Part of a small language model's weights: width 768, LayerNorm before each block.
Each number is 500 + 25 x the weight over its row's rms, rounded and kept within 0 to 999. Layers, rows and columns count from 0. Numbers have three digits each. The size before them is the row's rms in percent of the matrix's.

# layer 3 MLP down (transposed), 6144x768, rms 0.025, rows 4885-4939, columns 512-639
098:514548476446484472507474495503508475492511489505498483474500517495532482472482472529498469525517519498447515496509479473477455508461527537502501533525531510464559503515493499519489490529473509531515498460448535477526533494464502517513525540485517465500513485523471497499487515513484511504515501479515514496531475522524524501493496480452510499517516484507464468463511520497447528542531
094:520522502495475484504519488483541506473451471525524462492511473502468545440486437483453484507500522507479495477506521492492492502448484519435504494530499526520467526470497544459516481434495499434522541489494519461463519422490498494501530520471507484485488511515536490477523519532490511520495514473483434525493514502498477521497495508494494485475482495496464453504531487496461484472484
112:501515474449509503534565530537488513497494496499550482461492523521509516495470531466530456517498490508492530532496562503443489486485481504529505468435436484482492503478467496517541519508493498503505503519500512498535520480480469490489445464472477551512525474543519508538544437475481478499521486493502553546483511516497512501521459489498515525521479514493515501487506505499515515492504
098:492507498511546493490506515493496474483464483468509515449468510518454492551502554498499513481536485520477486477495498531465498533544533527512497523492517472546461505514529469473498516512540529534459469454491500528528521504536516539529502539497554517490473539515506509521468495486512414498506452466509490500529461461480512511521544565515479487470479490533511502523477531456514490481515
114:464450514469473491518464526524485508463504480484525513478464520526517490478445511513540484455563441511469523466522515478501498504500548524510470456495440534500503489493501523502459531535467506473508527467545508480523519501508531529538472509484460507491489519554464493485494531497521498442512474461517494449502521513517525487472514521486494541519517471436527517505463498469520529550474
097:480505550476506532475524502531507470511489460462455474452503524480515510552524534481493499485480494522484519544476511446495539492469472499513548527511502528502496462471508510519493456513528465494487501520564496479466503513493500484516430524517456510489526465508505515502497479505516481565491482450482473502534512472480509511507487512509526514509511527512544492518516506500505542478482
098:492492519469482520489497493527547504486502523536488501481502495488525493485517452496495514487508548542498513483513536475488481452504528527473465477493498487496529496492506498500483531494585507511501471484523489468480510548508494530505508477487512519464539514481473506525479488478543510479518520444508460527485482500519500548505513466515470488551560471441515554499484543504510498486480
091:541512508496468494458503453529474523465494505497478509507534517495476520480455510440507482490536476473549557493467518482539580516514517485482471475519521482539525500521517522497477508524504472463497533487501502503484483523507476515479497509504531513455508504447492499513515487486488504516501499496514530541461471483519496501512494531481539485493510488487479558526464500521474491515502
096:524488508486491537465464477500504491490481459504535483474487490484527498477497505498526516514483462532523490518509491535512532533504477490459531486536441504466532459519475506503458483526527505531450474466437508519498504487512499485511474523487471502518530491502511477489530494480510503493485516460524518491497515510499482516501523533505475495522499508497530505496471560486446465446515
103:485489514509515528454503494487401491480476506508503510483506465448520500467564520510535458487476502502471487469451495491493480474524503528507510513502465509508539482520519472472510500547522526521516523482514468545471474511493535459498525533522475549517453474519538498458537550487482472510481441532507508469524528539522531485528506505466508493473529496524523509499502456516497517466476
093:494516502464490509530484510507508486468500479469485494470494482524507472481505514539520518551462535502493483503469536509497494544522449499486511515526513559508492468537459521492550494509540498523495497508519493483481462474515483498512506498513536462514507507456496504473445521513531509492509496520457499531512503556501514496502503477540491521506463502503496531502499545523530514492477
091:530526457487550551487486473505529538495498485527464473520464491521472521517514448496483519543503489523508504508510475500479526523525501481514548499517473492526420527479512464530470501482488458479469534472505501555504538487496500485482526463497474493503480460497469522481489514484515490492479468503462521461481519495503528484517497476475603507512498551510479527506479469505475519518459
102:491525479477550500497495484451518510498499504515504470525456506510511450517524490485505496557528500504448527471489475481484502496508504522499468497523455527491541476503480464503466471505468491482516508504479521540451498483484513492493540543452463509523511518536487527467488487501513478497507501493534491537489504523537527453486481499519498473466496520534468452515450497542512478535469
100:522496552503536502485483517478498466515457514497524533519474533517503531532497504539476479513503448490493510505482497456500527515501508503509479488512514489523484491536446467545493487492488497490511524514514496481496529513524498515515531488495505482547505504477514494470495533513481518537499528483464490528480462496482541530455513494494520483483539452517488484530471497531499516473478
098:474511511524497491497530502518483467508461496537529497505509525484529521523498452490436511512508523478534472514513469473512498509485551499526498506529491478498550506475550473482513518503483523475507513495515494519516485498525522530509490508508501502497527476450484482500506492508507492531506511508511516484475502502529545535522477455556483521482485515455520537483525510528519539480482
090:479510513465468529497470511499478510500519500482434487539544517493500511514521493499527502500515490482470456498543465485481487484484488463531492514528532518495487458541467492529526514459525501494489481497519549477507497515500509539540522533520465507470545507486496521528542522493531484530526479503518465535498530515489481482508499481502487457514518527490462522503477503500510538538498
086:525470488520504531502482506502472479459532490499493455539525502499470530501563420427497474515493485480441550454501540499503521502460490506525507516502520449461490509483469515528479522529518483490473468476537485516499487474536478495528490464500484496503503440481481501503486456481439488535521506488456471484463507514489462496505499502544483533499535495502462458462523466454521417519463
101:493481474540548491524541505481487528582518493476501493520476499518507471513470503507495516514512501482511515496508462495555531485555487490491507519501519478485487506517471452487500494460480515509483483477532478507482485501496505485528511445520512501451479533469436460465517491560490527524444503472474524518517525518455474531521515486487478514522490490525468528498464504502494486509542
096:539484493529486464485457490540494471465515574538500550492474451534487495494481523489504523475475502506500499415486509541514498504522436513564467508525456474497494480495470479520520533488471486486454475476494472527510530469470502511497514494485443452506477464493505506531505519512476483475531522526496484467526510496498486469452502495515455498498491530513516516519497498503511464510509
090:467493546461465508512484496473489510540499469523475519508492504530486500476497499489464475497468468476465483487515474513481497491510474533505528555495501504525508508514530488491467537519524533474469523508517460462498501533500496507503511490491484485498516476504490517526453521519471482474538475501491486498460509501563473511509506494495501495496529493524466483508476435513491505521522
100:472557496537504511479503501479492539495526513509505488475538523486461502500542504511431490548545520497479530493488490513542486514489469482499502515494474463519538508502491514509467473480544499536468487484492515503502504470503484538532476515554505515534517473525505480472463437480518475489466506502518505503472502512518530526511515527504495475558458509492471497501507502474492465523503
095:543499489511489489517505531480518496430477533508489476514494464538508529516493498465523443531479489444547500529504483506460512550480513512545493517512523508480506509496540518491537490498511482513520509492464503467479471471459454499517447517505497483500442516509502506517518479514499499480491469519477502516503489510487493482481504484512529509509453512517488490511492488507507453513507
099:485527483458507528527529502486492538528472510490479491584536502457517505520511461484474491499536468485535502487503508488499481527499517514534515507483522495481516506479538494526515470510500506510506493456486509515465476502504484479547478536440503470530482462531499521476518476508480475484480430472498499488508519520521466538486500517523460497511471476473504515521518525539537525506488
103:503532499488485531493523499493504479539407481533501458496520503507520538488510441452503477466476468513513488504513476467510508518521523527522506499477497524539524508526477500490514498525488475510516515502509560497550508487520511502489475507438496508526507506480496508478485487515444490489483482484496488512482510448503509521526529482480550530471474498521525497440491516498491509530473
094:497519535461512533557548526510546518507480508505435516529537521538508494470473484472512497502490499509519481522510493473537465480540486517492506526524497465546481525489515477491485473507493504507493486472509530542478506518516462494485539452500504488536523520521533479514535441457508535526505480476542525521482478482505507502503484514525530485478506513484483522494478512505544496505499
102:538499489527473471486552463471508475501513490470496486482548499495472490526507512501445552495508487488503465537509478486489495518480481514513486560469512481495507558508486483512492469489520495482547469496514491474492510495512521463490472479488482483497531515470487468500491503518524513461527481509536514499480494503484508486569485505546510513481517484512494504517516517478469489507485
097:506445455501515466535543471499485516497494530455528441458499529488536507466494463525491536490504536474477500506454530493492476496501454501507499539537531504532498473513504470473513512479490471514464506541470480498550497487528500495492495491476549479538488471567493498420487509498517488525492508480480511547493541506514430523507480526548551459468443483470490492504530500509502515478506
089:510481539501499539525439481471536470523489523507503523509515535523455504524502533498500474550465511520463550498515474535508469491476534514509482528495490521495537510498527498515476522494512482486460450467510503456487515492515525500543492476481531510501482486470512506553502540505472504498477465501501514501493474506500518460505461529510462516535497479460485483473502520486530514477477
096:456536497505510499546488465499511506513532471463503508506507478475526480454474491543532465546518478481508485462512510533498505501497525515495532470505497456490491531520504499485510502486503500520503531474489476501474491472479500521523486498510503500478470495455492526528480500436511535471526510535488544508487476469524466485508532436498446535505470474503534526525459507483560505477493
096:472485509522522529498487519511476527515514549450539532498490494495505541546439554550530480479440458517518516480461533515514486503451495527487470469474511516450481504498493536477516536457475484466533532492555489455476482527472516526481550486467507475514502492543477475527458473526516509516502500512494523468480528497504481439466503510476501517479465465503519475548453494494522530522488
094:518483557494516497524507478514512550466534522461459489485481482484480472462498475500526435473495529485523507490477483531507503469523521514499514511520490482508442481510537463479512480482477498480491478493495485511509502495509448543474515481493541524503434474553479487475524527496491453497492504479476460499488481514544466482477467502489504511501495511520516523488467477482472490483536
108:492503468525509517490509495461517450484480503533511501512510458499532526515511493483518532483457504509488518546523432472481458462474491525476544470455491478479555476526508526480510529506491499540494516480529474517509500485492482472485513490483484462515511493532557511507517470460479508541492514502460468522501484488519500505512459469488535506478496516531516534528487477519454486498508
100:510513484499532543509454487469461475533540509446492502447459513484510481527511490474489508515509512525541468488493501446542486511498525516499479528522490507497477495482504489483488450500505542517491498479517523517463502481515526535537515504481502492496514506520480522492507505497493505527473510496503487457445509488461459488501507472516471483503489482482529469491460541492582505511497
101:502494498482473556530523540516523525494530522512455485510495522424497474475528520486554462506498496457502496473494486499511519496495475516550570521489494531522455530522474540542477476494464516486469515489464510525481467510475505498482502462482496435511530518494520449540521486507556444512526471494523491523498468479504501532476493522446523541480464515491519484474508545503464484441524
098:476557497495506486495493532524535475558493472499521524491530501533470522495538477487493438506494498506478473503496500497479505476528506476445495476551501493497515514492476498445472476506525489536474534523501562521539509487508520497496503477519489493541521495478523536493468472493484480447504571490473474492484485494495488488532514425488500440481510483504537514479510535532510457519486
123:502491486458513508471533503515500518520542468515479486505502473469519494528486479472492478524519469502478516497509514516505515483507501499493505476463539560542508464521504527513474503501493491459464508482518502502509534499526504545525465474479515486473469502508470517489492501464476536538478530457529486514479525471483445500499537534504500525534473521507478486510496486512499417489547
095:440500520505519491515487475468491496559491509503500514503494452488539496493457485555494501450508508503525523519504513518498504508488515486462463514467541470466487498516501487494495453541517514526497512512500446476447542580486520518506465489479527499498540475487538497485455487486468501534531523525490507517539449497474471472509473480476496457496495449453487468522549520465507532483491
112:507509497496488460428458487476521543461520485454491483466499519496482513540510523486521503463504453535488544484507517485551542500512484507457524509499518548513514461473509529534550507440519506440518521537498510517472497541457504496517495462531527462507482475520552500510497510509491478465487517521545474473524515467442516517508501498537540496539467534489512516518504488512528470511515
115:508530519465462491462505493497493483473495536505512485483496460503481487460540517471530498511461488456493463473512511488507505555454433505477482525504482477533510504526538513500472453526494493497515488538500537502511513518483501460503486501461473482490458488525514511526584503500510484504490503525489517470440502489499530512489503466483501513520541544504492499450505540502510476489485
094:479518482479510511490503519485558515491506457528523506529511495564470472499508473487490456491490528521476473489467500485459524497502525523518445459500496485493502498490520548481462481487494510443508546477543469444503501533493530502506508508481510532498505545492521442483488464565488520526513496505445521482523516490494559466488527491536542489512541515475524475491467536485514489533504
105:506486513497574465488510502489473488528491515485491526509496534495502486471515490537535547520496474517466448530506527540504467492471482478492501497447486501461541549450482518499552498515490547468522493513515537529517458562535538467521498498522530506498489518465529488498474497516481460505491539498514462482509454490493506501527474481505529478481503456545514476544457522481481512529517
092:467523512541505492499539517499522504519516480530517504492477465470488496468473495458483463536521469507487495496485484482513504537468488498541513499497543503548496507489520548487509479464508502498490510544495535498496494484513497502459532487559490473506506498543498500471501473424477471498496506477532500518506464481454481524550468534534489481481493428464522482500526460477487464475472
094:491494460486506523525472475482494506500548551525503481494467498491496546498527493502501499509518515481516501540466466495560520510472489492534499488478490528489473488467473515526497460537523503485527536493461477512486509490486530477505467491484531475472498498495535423490479507485523487509476510523519435476486507505469505518522488527496514510490487493538488497505521487516509473551526
099:498503498552451513485476523466471524538478491492479506522514503475486449476492485529523519466505505495511473491548493505509491530532474491524485488471481500468517490484534441470519540501548472561473481484525565549514483479486486527483449525463469489487500476486534488488503501431542493493494511490519584470494534495546506487497502530464499475478521506559455503523517481528510559513517
090:491527556509485481521511515522494473507516487494497511489490466531501534481458473452509502484527522541524476472509557475521522550465487497508487491488480466483507486514469508533457511516454482470480482500465508495497485504529450523518487544483466550462508479457499486505460492504517488528578476466474494512560506523496473528520520500516527509497462491482478530458476523475446464483559
093:548521515485499481540467521475530509499491480518493540510501509539558500496474474504491526463524494508495510546511482504543512472469533482515501540465486500525493497556512463562484523501485468464476465475479509511506495497512536495527481453472472471466521507454505528519507555501490473497489493543499475549480489515478499482486539491527456558516500476524535507451502535465558512510507
106:536516514514512504516478530422475481475534569507501460487513507469459549473496490517469533477488498459495524507491498510469468509501492501476579530524459481530520495478515509474519533482453487494484503510470515501537490498553537518535519490517509509550472525548496477522516497546469514490469430522514536492466537525492498480503510496533459436531495480493507471478450514518509493496527
096:487517495482509513505523510509495477456465522465542505503504511480525527494502490484488464505513496431499463500525506485497530530535542472467481538512453524498528514471454475522538462495487528509498484494513516511487471496444498525493512513475491524503531467466486487483540449468449496539449467489456487501511467499475478512468499510509502521476485503542538479505499471521462493501489
106:509475469514505531503498522537479526524537499513474512523526502494540504486506462480494526519472495509518508521458489466505520529494530526521472501481504446492517511460460476479521456505535527498492481511490533518475540497520485515481511540519525499524504494486477528487496460497488495449475499449513493511485489477488507483474497492511518448456505518524487505521511458515487489432517
095:514533469506472463510475510511506539460492472496515489497527493459500489496486471508493533481510463478495528483465473498524478506499467453484496559510468477501482521487511534474538527491513526521486527498472449513483480493497511514472496480501497491503465511485521471479485527454434476541501500492475516525467502491471477504508464473506484495494496468559497545485509470468522537510507
109:534498520483504532489485455492495458524515479447480508517490471462502531486506500528540528532479481522564526508498485510494485492550511542456513493496486500508517471490458533492482475433540493485524488504494535476505521494507500521476489549559514479480473496493503510490488497535503496506533505511471497453507440520514545485488514480499487511458536522504494509499550545520506500491459
102:533478455470504470485472545445480477494463526528517453465467489465508539506509481499534538472497554552532501530465511475498466507477466547487543540500523518558531534496508485451503503515526536436470527526488535490484510514477475478535511493455492479501494461518444463521499515500557496547490512533485515489501534468500450505497455519479513508507473508490501484536488481499497488488518
101:458507509509507501538495529536544468515520470485468501492481497513548545503526431470534501458475459502524520502468480521511503507481527494475484507527480502423519480444487461510510501501456539488427505494518504473492509527561504528516517508499470486532518490544519508496504477467463479485498491491471497507513487468539506479446490468450519533516506488427511546476532518491501483504530
092:513523448529493483497494471490490465490509475474511483522495500501523524462466475480498465525483498511510453525526450521503501564504490542503529482511508509468489509481541508528466528471527487489514533521507472517497509495468444424514545541480469465516506513505495492507461477507487487500519532514484488503460455490452483530500489453505526506439535493477525472469513535514512481517515
092:528521495512473508516484526463531525519483518516498515500504495473527469496479501466510483478489558515491501444501491551514488508458493480497505520466518463499465483504521527478508513505484567498466494519526506517504510514493493476520572494504493507496506502465486513531484486483445529490522541508505531493483472519502516488474500463522480460528565554493489506495509487468489489566508
# layer 3 MLP up, 6144x768, rms 0.025, rows 4886-4939, columns 512-639
105:462523529497504516491509540494460491538491524490494482519484451495485493531447499527511529492498460478481517516499473512528472512560487475546503522473497427460529498543500443512500513527522506529475467527531497525553467523539471487496465505523495501495515507503473488539469517447532487513476505502517560508493480491500541487493495486500486516524493490498498509515470538496539523512520
105:509454507498515500465470467493489486497508487517453510529470492523529491543511490504446507482514526479491515503509475545520463517502546512533500508484521530556502533484515481509500530489483487511480503522524493522523516565480461504498551497533458473482471487496480521519532489502499508540497473487513480467514502520510483513527495511516509490482539541433535516487409419519498584480449
092:521505499538511519500490487455480521504505487547479533499505489517571532482514481454559512511477522508515468505505481492502530488503483492452452493482507523471529508510501488524491522514508485488521490513533481482482534512473485474438481475477482487476502504540447504508522509510485563475487516534492525444456492466482487507495529495525521533538475499481495473478473524514458516551464
099:519521491566534485515511491523467533504494512477485544461484507492536508520500486510536499482507495507499545525480466450539479494497511521512496528496533474511478489514491513518495506527502501520483470494527458481531477507484469511514527501476491526572475508501492486460456502492528482520504540477446476514438502499497514495533527448555446468472505494503512511497501479524469465481527
102:488481450518491481481507479466541506497502556540517505506506496460492496464459477486512508501528493470497502463501483537536467513537529470504487484500507504485501506530487509503471539438462511506522477486463500525562487486494515530495553519506555474514506525513475499513529521503522526461541524511487498469514494512511495464488460500516503495504514539526463487519481524478509455496497
115:556534496535512467526508519527474488464499486481521499514539535492492511495481533494510521512488504494571464529458487512493508534482492476518506523492499537469487483537506477477509469515461520490535492531486513509497475453480537480519478521528445527528510477544476496482547492484528534511523513530498533484523530470506510456462484516476503488515470524543507456453511474517461492483477
105:467516511533544524526503522478497475480499515521500500479489499506534479503530511557544535524472516509476429470518504517461456464503520521517533482481542489455475477481471471491520484479481497533517480516488533525520515495490540535505497481531440524551479514517459527471461503496523521496513528512490450457528534508473522498533511460449485510503439475518499463507528494513518503516499
095:506484508481496473501519536474503499530490512496531468510508481511481508499485507519526514523497462532549476518532464556474481522512476503495497467505489490482494483517486494489533542500510507493482479493490525533504484481503529475502511502512503501547463504522520508493516446517508482502548514467486466471472481438534458504525495493482501471479472512487500494482487515495474569482504
090:477511513468486484530535512477524477537523457510577489520532538512506474532490510515466465519444509505488497503512477488527471485490486542507454505493492479532503498481499500542490468522553494472521498498496494466467514475495465493473481486466493485519478524513515500524515531544536473482514489495483532527550462510482472524497534471483489469506453505480460474540524475499511467526516
099:525500480513511457471488530497480472496500533525468474514507510485489513533513494464470506508539466481494524480514501481467505462502553516504501475509507488497486477460537472467478511494504491443506509530510512530499522516464487519534488515473487530492463526548479466526520528451497500474468495516517493478519511480523499483499539547450529500485552496491483446520505468479504532535515
097:513462522531486500522524535491523474482506543471503493486492489487529496510507559526532524467501472540516468519488496486533547460533507502467490497494519474474552466538457534490458502493470486500521458540509484472524489502463532527534481518501512523513527511516507514502502488500505476537521506523520505538463505483499485489465445521483465497492489487504519507506512589511504472503489
097:491482519521486497494519499510482487490487483454539482468541467474494523511483541526497539491478517466501465543494543502525523519525503488528475452515505498416468510526523542476518497465516472515520534492532559495546495489526497527510459500507511515481515464533469484507525533556466516546522508542490556491471517533485519484505498519464517541558479501526497511480549473480463468482516
102:519501472503497521502483490518470532512524475500513505476527502539505509478515492471483536488503547523462524495483515487488555432509528492497539479472516530493475504511539523496574500494509520504493500531476508497511453475483517512451426499470476474490468557527520501502489489507515484465512494526550484521477493519514503483544466471523476532518513491468536516508494524485511491505507
098:467490504503500520521508510504490520506483520491505509486500502540484482496513498526478505506552452513450474518494506515494502505527464524510513461461512484488494486495482525449528503479490477522474452504497493504454505466441488449511544491479528481494521497506473495512524476451450533508567507548536497479474522489546490498513495568475504505509488514514504483525478533504497408486535
089:518494516516548512483523509535488482495539503460530521487518485534527514474507496494532504521518509509500568516518493534490561509535518499490467554539479493524479500496480467477474470536488470530531515490487485492509485528515498479489533508500539481511502486497483494479493463520504520510523504518495549454506440491499534560473439484508467535516497448481577504546503466510519450495517
116:481496494497501487513507477524512530511481516513500522453474496474458487507448549508526527468500507507557462511470460481514473504519492511483498468478475508531451499493552494485545513438501478546480508525479515496471519509465512498479496502503478484495487548510506499509525483494554530493487496504531555506540525491470523485518503485486482521477470488490529493522474527523473536451506
098:498534533475473492517511514536483476442466490485524504519554483483519560528560526504498476460489487492460545494482503457522481504448536506477506525523482486508465495479542525513498510469547512511529517491480530520503488474457499476495468561525488486544527471503482492521515487479499463467517446527516515536507472530487550496487525495522534530497505484485486516524517464510487520482465
097:465520488464500493527490533470489479530513481481478516500515507475454516478508461497518527518516487508476496548525434506531456497485495519454488492487511526516521495508525495484465486499521537486533500499517509505473491522499529514468491490527550502501481561574502480496493455481536523468520482487540508484484470482511517529499522488468519483530525474498472523508531521460484491487504
089:493534495532544503455549498513461469461472494514515494506520482477446484499491470477499532523508495467482504523462512480555519470485495505508491480493490531503522462514488492463536553530471487466498495490502503514544477529505544539463508529480500523474440500522487499489472522523538504510498499524524528499479494534513527480520495511523489486453493511474541516504543494521551504457499
116:506506496478514476471463488527521461475441468496481519502483502469480486473482450502536479472512555469520478493485486469484543483511484504500527464509529519463485509503508524507553487504426518489490513529551483498481503532460526470476518488497472482467470516472497491510504535507506486535526492484493460484509475511534481466504489462475513515500527514522505447504474512508491511505484
090:510529517504503493493528468508531535511504507538473483506510520499469491478489517521485485490504447489514514533483532507538497511511499503516478467529489449492518522488519500493507515468529485460485508480518470504493514497500503519558589515488477473538548536509506493506521450457478528533495503493541520492509492481505490542484493558509480482474518505461495474519485468504498515511507
092:488518531503534519528471467483471511465538483480520477520526504539489514494486507464541507511535487530479493551471482490489478486509489490487504527507485500489539506534496484523491512476501516470484501500485509529467465526467526488526487528528476486499491538518486483498442531480499460521490490442535476529460470497517556456524506533486569523476538497477527482531481468501473524530521
099:512537510525498516495479534515530491516470506520444538491488540464484487513483564492503519495489517523515484521504503531492479525461511484515433539512537480490510508516496439499491446502521500493473518479514509519527526509482498517505557477504513475483563464491531512518475460504523487546535514487498497453485496528504450482511499519508484500478488478512458519525507531498538516484505
103:467497500526496492457475477502474514511539513535502501501518505495498519509526541519464519539498546503497530478464451503474506524500511495483481543478480512476493490527525528505483505474537472502501473474507503504489508464495513517519513496465490475518466443506478497460466548505506528468515492541496472475485523496507538467537501503487486474526545476496536505469506459480459514499532
098:475505481512525522519494516545498518519471527503485538522491446532540460455520513516506440512466491511522533475523476444528503525521518508498512464486536518540499486518459481515514479493490502503482485497472491502517484484517508493497528523508500554455487471501501542502493518470494476471510555530491504485550510508477453519441486489449472494495502538500497488505470480501502512508496
099:519472522430507538446457477546468531520508480533479541471484511532454532514493477437477484477521495542532504488508483493503555501505531483514490472430477510469503476465476515506498509470511478460535475461474505521504542520500518496507503538476487512540506490511506523545468507459514505472508499492546521493460463499517524502539502498489486503499524506508454460474459495505461499524507
096:528476495475468517482539524491473490474502492486535476488508461509503471459493512501479508500499519473504484516490493469498523481526504500459508482498515483570474524524468524493491496483512528518545506509496502538475475512501491507457478482473502460533505523482430492456477516488508491484501470494517497488531491439490541487514513495455514480482493499556502469488503473494479532521506
092:508458505493490487526502504496480495447503469497493468467546481477473476478553510497485507504503490495510484476488463503523499496450470453502461484520477477503482487470471494517489479471549490512500492504524502523466500512556477433500473484517496508470497484481511460524534516532517517495503492499492445550490561506551480496490499551531518479509479502525518532473500508487533531479541
098:504492487481499453523536489465508484510478474560524458527485504509495466468523480525508504498519549466492482503535462487455494496541493470511494512513484475501470485520518530513473496506514520530501470477473506493491514498544508478502485505531491510509485479445511482522518535491479554488475474492516467484464505540504481513511518510541503506531489517479474526512494529457524464504501
084:479503497480550492470488544522457506496516512513509493501504482480506531471473536519511515470493506520510503536490521480491495502533511504511477494508478549477479554474507490498480513490467567534507506507493506449516537479484488497503516526491499451471536470516488508417555496545515503484488526511496494475459514472485531458447528487526464478477519532480480502530511483489527480493552
101:524502515507471507511468489527521470465484533530486488494499535458496518489515504503497506484499496512452491514503540512521434519483489503505480466514485442538491469485467507513501475502481465520564528497491549491526524497496506487547514478509506505453502505521512485447480504519540509511543507508518521527468476547524469496476501487521497452489509508519504524484463520520494511513463
095:476504492480517470501531518530513514471513534508503488509514460500468517473504489526546532479472503487462526500467552479493450516505488525501510483497501489480502481519470528531535513477497509500513568507529488537494499509509449475505540496516466490548472492470477455467507477472529513503535498564526538467571458479506503477538515469495511513475529536529460500530499483507442524501540
090:498509526522542504491522510488492506481470467515551518511499505509506508533478482484447549505548513500539496490522492483504515481467523474492451496526499523485513556520509503514526489492470465517501488495503490453502491541467507456497486479489484482498512452517479490478461503508470495495473540516464517475496552517535494506511500551542466505481477506513515503507487522487521517490488
108:484480474554512527507506482459512520448479477493483497460462493465501459474491554534486509496475507487511505491486506510521459497459518490510482509503464471494484500558523501535533528477499508471467528479470498486487474467515505465518543523452500528452470495499512520455432513529481506530523524474465512496499490477513488535489502554505501467491510531509432534493493461516509512489507
103:505496510488484464488515485512517519506477532450540507536495471488481511485477521502515517499503484505450467512495504512524476488493483531504525536514505532492486489527536507494503501524470482485502516494511485516414508438463487491501505560490505502469486494520498456501467478495452458546466513494498520536514468473525506501501513543500524517512488495474501534506490520473494513525523
105:558482511504504495486526488555488486465501536477520494507458525496517464480520552482532532484520529465501519488500484462502536539470501496526504502545485536505511500529469500468483498464520479485490554482502513494539496460471465510519510530519542511492503495539495518547519504501486488483464459527461502491477535495508508481530508511487496494494469493547531518500476499508524444497520
102:436468513490489512506503524463461488515533505491492500493513478526513520486486458503493502539478573499502504488442499508516515488502526463480479487526481519497483495489537470488503473518500521476480450524546518496473487527503503476480534469479504507515552466513458493493499476483498523494452531470522491511501490509458494496449519486495474475441483509508495475483561508465492475506494
103:481509523477488472473510495505500520509473492523552515489529504474474477480514494523500445540533505511458512495500504486526500499528483492516526487521513497545476497521502477481486478510524504515527501472528493522488501477520479512529473504514505558478519512501469501457536543517459488557505500518474471524518485522525498472480488490531477525523493528490521471498461507540474514485502
096:470478533501524497527477495521452506520529550485484458493509480474565498492536554472494495520484515528510494469510481508552503522529526476501546542484497569476480478524507446546511452510532483498501481532517548515497513504504492509462536520506494497500487467491495536507527506481499448508481498484509549535518490463524438507518462518487514491518494516501482502490504444549515520478512
105:476466464538514527535497491457473478485478569516466494501466493492535464507491471450507447453512470490510505506482487469457508482510467530501481491505461471491559513519528507492530465517501499487477499536475456517487516477471472543508489527479476524513504488517468477504481540487505506509534504490484491481501502517519495501461522494491499507487503523516484475485535496512498478460474
109:532498504475481526469465470533482482481511535489503487513501532519516509477494491490493492463526533511514487446559504492447496510509520519495491531512472503494480505481483522530515499484506500502538504466504497473476518506483506505519463515487514500485492490475488521491460521549541545483537489513471522491503505501541529475511547476484543511515506548533511491529483560482503503514535
091:482501538549515533502528481467511482476474494490493526465505532465517467531520530488512485478454482527501480512510480480451500520482546505508461527518490486487505538471549505505491513501521505544488488511545490504496496514501482493505560480517520544532546502488441516506481500521509502475490499469503514528518499478512484497469490478518508487508477512460476474489495519523452517480509
097:507457527482514542493533475538507443501484478522497492481491499521506557514503499444479472491464453489482486487441487498509534507520547528485519516540508505496510452447477542451495476455456527484505519520474453471490500542481507533518507519512469487485514518565511515511467505559468495530482532477472521507558456501518495516555501476507488508487494460497537463500514507550503462504506
097:476465459472510514493488469471520512498488518494467493526496495481506506493481512527485510499453499517474580503488448469497482458487548496544560536508534528505494474506510504495545493502523511503534559494561467494536522532480468481524509493513500466497519486555485505501547501502442515489481509499530505488441493494487524514524477523490475527517502499530491478553510484521508524481465
102:501502449494513508435512491505455475540489461478512487492478501491471511503510551486499491526478504494518503461534505513468468508514490511503530487565492504470500496436504543448502443479500496500521531520501506440551469505443488507480489531564520527518494482555480471473537502519530512513501488543529533492556513513530499478494497502487498432516510490487502509528521482514483499465493
099:475514528556472509473506504526500488496498482487495498504515497538528483473444509477520489513500487502455500462529510544525528486527466504530493517472546516510495528496474525493514490447464513496548447466509484469518505518503429490500494500478479512469502504487485506456487496458492474529519519459457432516517527501544530522490488485516514524543477474495509515495500526524458491474501
089:498490511532503451463499555544534474477534535529451478487535460487529502492482485494497469479494512561476492481536500534520467516452447507531524460457504525497450490487534497517517491502508530504458508490466448478486537471512510473513515515513499475492488524497519508498520511495509532480550543496541505534505447506471469507532470489491509429568520481485481511536470448504503469506521
102:457488496486504515508492505478493521488458518517530493464465502460478519518448512527481469492510453464510534492488539481491479500474463551531475525497517518445537485477502481491474504515490507539494467474529501524499499488487552497502490489543497501503507506486501483493473492527530453500484479502497520516509496487506517531529489528516506507498503505509478495498505527482466486486515
097:476487537512513539510493536535498495575513537482521519505504488496466538514491486502477513538505516524510490500482506518482489488483496511493531467489503464525525511522516507527495496492457470428485481470489515475522498553453464500547446481532512501511478461529470525513509480543466497463488487463509516503520510465510500485526509514526514483522491510487517527500504492472484487523451
101:521463540482491483505504482541470513526445478526499515532512501540498512498472514505498474486503527476474491477463439491481497488538506494515499555515484514483509453509474467522514435567491475511467503474520519527493484530510480523521500519499533523475496496504513488479490524503507539525487516513488564522492521492516528516519489486464493498477537437474488493489513479523505501487502
109:492521521499537512503516452560528515506526500505474487465522525508461499458506554487505477477505522500482528496494523524479485491496455433476496504501516455498542461485499517499502475504501453532512497515502491497462484549503480502467500497563562487536446521540533511493525517546501505483530522504494514482522521563533496506483508491470515502485552521475496483461543543516485481530476
090:511470527495513518525518510525507478505531489481463486445501475539507545479519527488493475519475522523489475501477529511503505478481545472498503479512497544472481495501548505473457533477499521514461496511494517489487509501451459502474481561515457499470530461498505513448536537507479526493521497510505487520492506491461497494460545462488468484476481494480499508516512489503491444474500
126:492491523450519537492523503492519528485461518532463506480512497475484495513536469496476543489490508483490498453480557492500497440462515452494480526498480487525518495517473478492517466516489521501492481487512525456498503524525512520463500490483496508469490496506515467487489492444524530508506451473504560485544542515544506442503521544484444508526472503492459507524457462515489542481513
101:482461496488550485495489471530488472463496559489467473471487530516476513532534491520512503507503482458517482541490499498495485529518505521483520529521457530518509501529516490543471487524525449530513462525491511471491496452486497474510490517536510503522478541508502527485473507532512462536492454468517482487533504507492507524443499519482493512538437491485529520511490492506532537501456